Each number is 500 + 25 x the weight over its row's rms, rounded and kept within 0 to 999. Layers, rows and columns count from 0. Numbers have three digits each. The size before them is the row's rms in percent of the matrix's.

# layer 10 attention query, 256x256, rms 0.107, rows 0-10, columns 0-127
104:519503498492466485512464484495467525522506533473491490512497480495491463490530555491510536486553504445478482536514509513531506473471497498485529504525475518483493502536544506472478492503454516496500589543491503519520524533549473488495512457555504501517454536513533492511490461488462508477492509490535496546510473491486512475492448486524517495478503509533495498487499539499490468533507
108:480543501505488534505518529484492521516530544540468493554502503573462480537510494471527517462489539452487559499465510513482470484520470496466488509500468465476534507534474564492491534531523505514481525436482481545509527490504509535520514484501509536501524486522507430501483470441510474463501467529481482527501526540529493509535482507522489499543521524501524485509540534491467512506499
105:483535521506483534485501524495510477532550515494517536478459484490474512530463493517486512507490490517516458496441476529486476472489489485504508453483532473549518489520494521534482476475468509511541539491472509453479476425490512484460506502559481531503495517455509527513544448504491481517499529528525488503506564502519506535479446476474513482526481529496524506463489476472490505511537
105:436480504507502487493494489470480497521529539465449536490488551483514518523490515502499504522486488453499501497456528497507513496470494521492481489484519469463492484503514484472554531513530520499521515547534510530499570489529486507498479489468501477566511470485488502510478527513490484511542453471447506481505532506504514495476527487568456504515464475467502553481501507558510539509527
107:519494523475436480473486503522496497500462501521485486497519503502512526470489520429560496491526507525484454497495458527473511477534487496497496538517480490504478501505538530479474502485457547517537467541519495496524494472499531517487508506481486462516497509496487461470542507487508533493498495503489505496495498523518488520491500509497497448491497527550526487510489471499505503525470
114:514504548546520483511521506509503454527460467523487507520532542491503477503518479508548495538513505473517487454540518465499505491509504498537488497491502521492493510443488527455500507477551462514491473503496540463496505507518528478462515509497485477505509498497455463467482490525510528469509556545496540495528472478470489465472461503465490504517502526505513491505489506532486491495538
107:519544434502514476487487520492522449502482492504518507523502523484489484457527511477442509505560468494487498517484599494512494526490473557492525485497488501508481509512485505535501500486523470519538514525490468463509510521487505496514476516475508466483525497543491494500475504457494535475488483506524494510523482521526485497516498520490501500510499456528533485456544461521535493498518
108:489495474511494472533513504524493490502458481481503517476432489501470553517518525521520466500521468542499521569465492535543541514505465512468502515509461513526489506465499474473486507482472535494463494484494538466513488511491494521507531542527510445529507534532473502507464501494535473495490498460474529483533503480470540485485498478492510486506508518509485480490484497474468502492465
107:473499494505465488509482521496447510509481490482502503501499485521494447521477496448503510458538488493510565492516482478458525507467544517496496492537493490525482458523492508530475471457494502526536452484532525469544454486497515532488481504498472510553520477468473487504490497514496536528528466462506478494494461502518505476489517490526520488501535476489505485498465501530504489484529
104:495460483502532522465517466526475491463486508535510496567516481509537495523513476526492509484522515523526491518508511489505445471500488477508558538480507463478514489550479504480475461509469464486455461510502527470518504491454499493480517553493508538468487503534545517507511496556474506507523516528500470468524493523463513498493496453521517500510470534470472451504481511516517508540502
103:467465497531527494503509550553454491559477517491523484490507513506481490509539471517465519471514493486466517499518523506484543497531498516476544468502541530517487482473502459509498508466547486475466529556468514495508532481479565526470527457492491505478504507465523466490467499490482516560504463519522505543506491506482510553497502525540489540497526508445484515515514523496524535508481
# layer 10 attention key, 256x256, rms 0.109, rows 0-10, columns 0-127
106:526511504526508536543489492483483448544493553498461518504456526516476514519487498468506496486501481509529450511510478508517513481506475519502484520497461474500491495508519475543488514499485506466520510508533512462464496542478443544479510483542488549526468461500462496486483522492469461525478505545491518557474453510507490490553498488505516501477426504504483532537479521503481468521544
112:508480553508474571449529499532512541523492518518510518509495512527498454543552492510509506550478493473524540510512523535480509513465456461509480556482443519489537506458517510492471505482476485507542540500485480534499466480525510529491527511517491495470507470528493481508480506499507480524501507497525478520475465495491517533503472496480491532474550524465486492485534526547490490517536
117:465464497504497482506511515478506460508529520500490553514471486445509539507478469489508516469476504484508474514504509484519533529506508463501520508527514467486507468463484544528505517497486499541517543496513477462492513481499506496483508473484495476491491500508521531488489498523486524473518467526537520524478509509478558494529499515493519506472512488532511484532473495508475471503499
111:524502501532531509504483520447499540490464515512506495482545528468477493553480485538466501512530509494467483520500508513509522456498485553450467470495482522456538516502535473483504479504493478506518507494527523499573542529520519480483482501519508485564515519529480517482465529501479450508530492505506497538558495520578516476477489500523453492524505469474509466506494470492540534509448
110:514505502511526485497473467450526471532467518477478533474503486511520488500475532452501470464485536498482482561496475526481534506488519484486446527466551466506495456484457518464504482470523487488486546501482509505523528531508507472537516489514492497534517533496503458463479475514520578524474504485501503519484503472497455526488477452457468523508491497501536485497505523487494502448497
107:525475493560546508520527497461540422522491479509496453476505499500538471504560509489518540497507530506463482498513543439531480491527517540512483523465490494503452487524502513500545521485499476513519509516460503463498458503470484479526526487506506522505489563489500492483457488488522522528510509499521460461516497456463510490448476509466483536522499453491522463526522520537456501479509
112:511525485508519482546482505530499476532514477523511517513527531487514496490495518543499479516534473509507503537509539477479496490485487488459568517519501481503488455529464537496541534466507434529489507480516539484483489533500538509513479529505480512520462456503492523525485500441453505512490523475486501455512525554495498485492525483516529515496473479542503531496491490483527508515476
112:471549518518473468535562499481483457535493526485540556466505519520526497506478513461461527489505484524498495514533486572533497508529497449505494521520494500532483507510539514503534507516505515506439496451505516492543478479484494483468573511497499429501467433491508520521499505527493493472493510499502547496510529463507485490463519518535501486507493499474525501520489473506508515541466
109:499502469504503472512532490470485530514522477475504502508511488455502471472448510489483532481505558456518497488491494531485502536498477507511504494513501485483510483478502475504515509493529519542511499518509509451500501495468485496509498515532517499508474468495489529505514488539501543542469517516545499489502519503509470513508486527568468510521509479463476513475477491504449537511532
108:487518497483505515490573505491454513447482520517474515518496487539525471473511489458526494487482439505499516462534489486523495457490500500531480512490534479524574495500509503543526499558497466505500508533511546495516501468435528496494502528503445484489486500521477461507542452496448509496516543510482541558473536520486536514535469465525477495471490516497453466508508511481493448509490
103:510490499496545523482508536480475493532502506481513460516484476460491512494508528465480441478499504454522527497534528503496563436476514491455496507543516492498486498489526469529521503491527505536471482467457498493454505517503516485472498467491499515498517531515486533474481506471525499500508485521517497459508478539511508508497483476523508556520538516523515509488518482524523496514498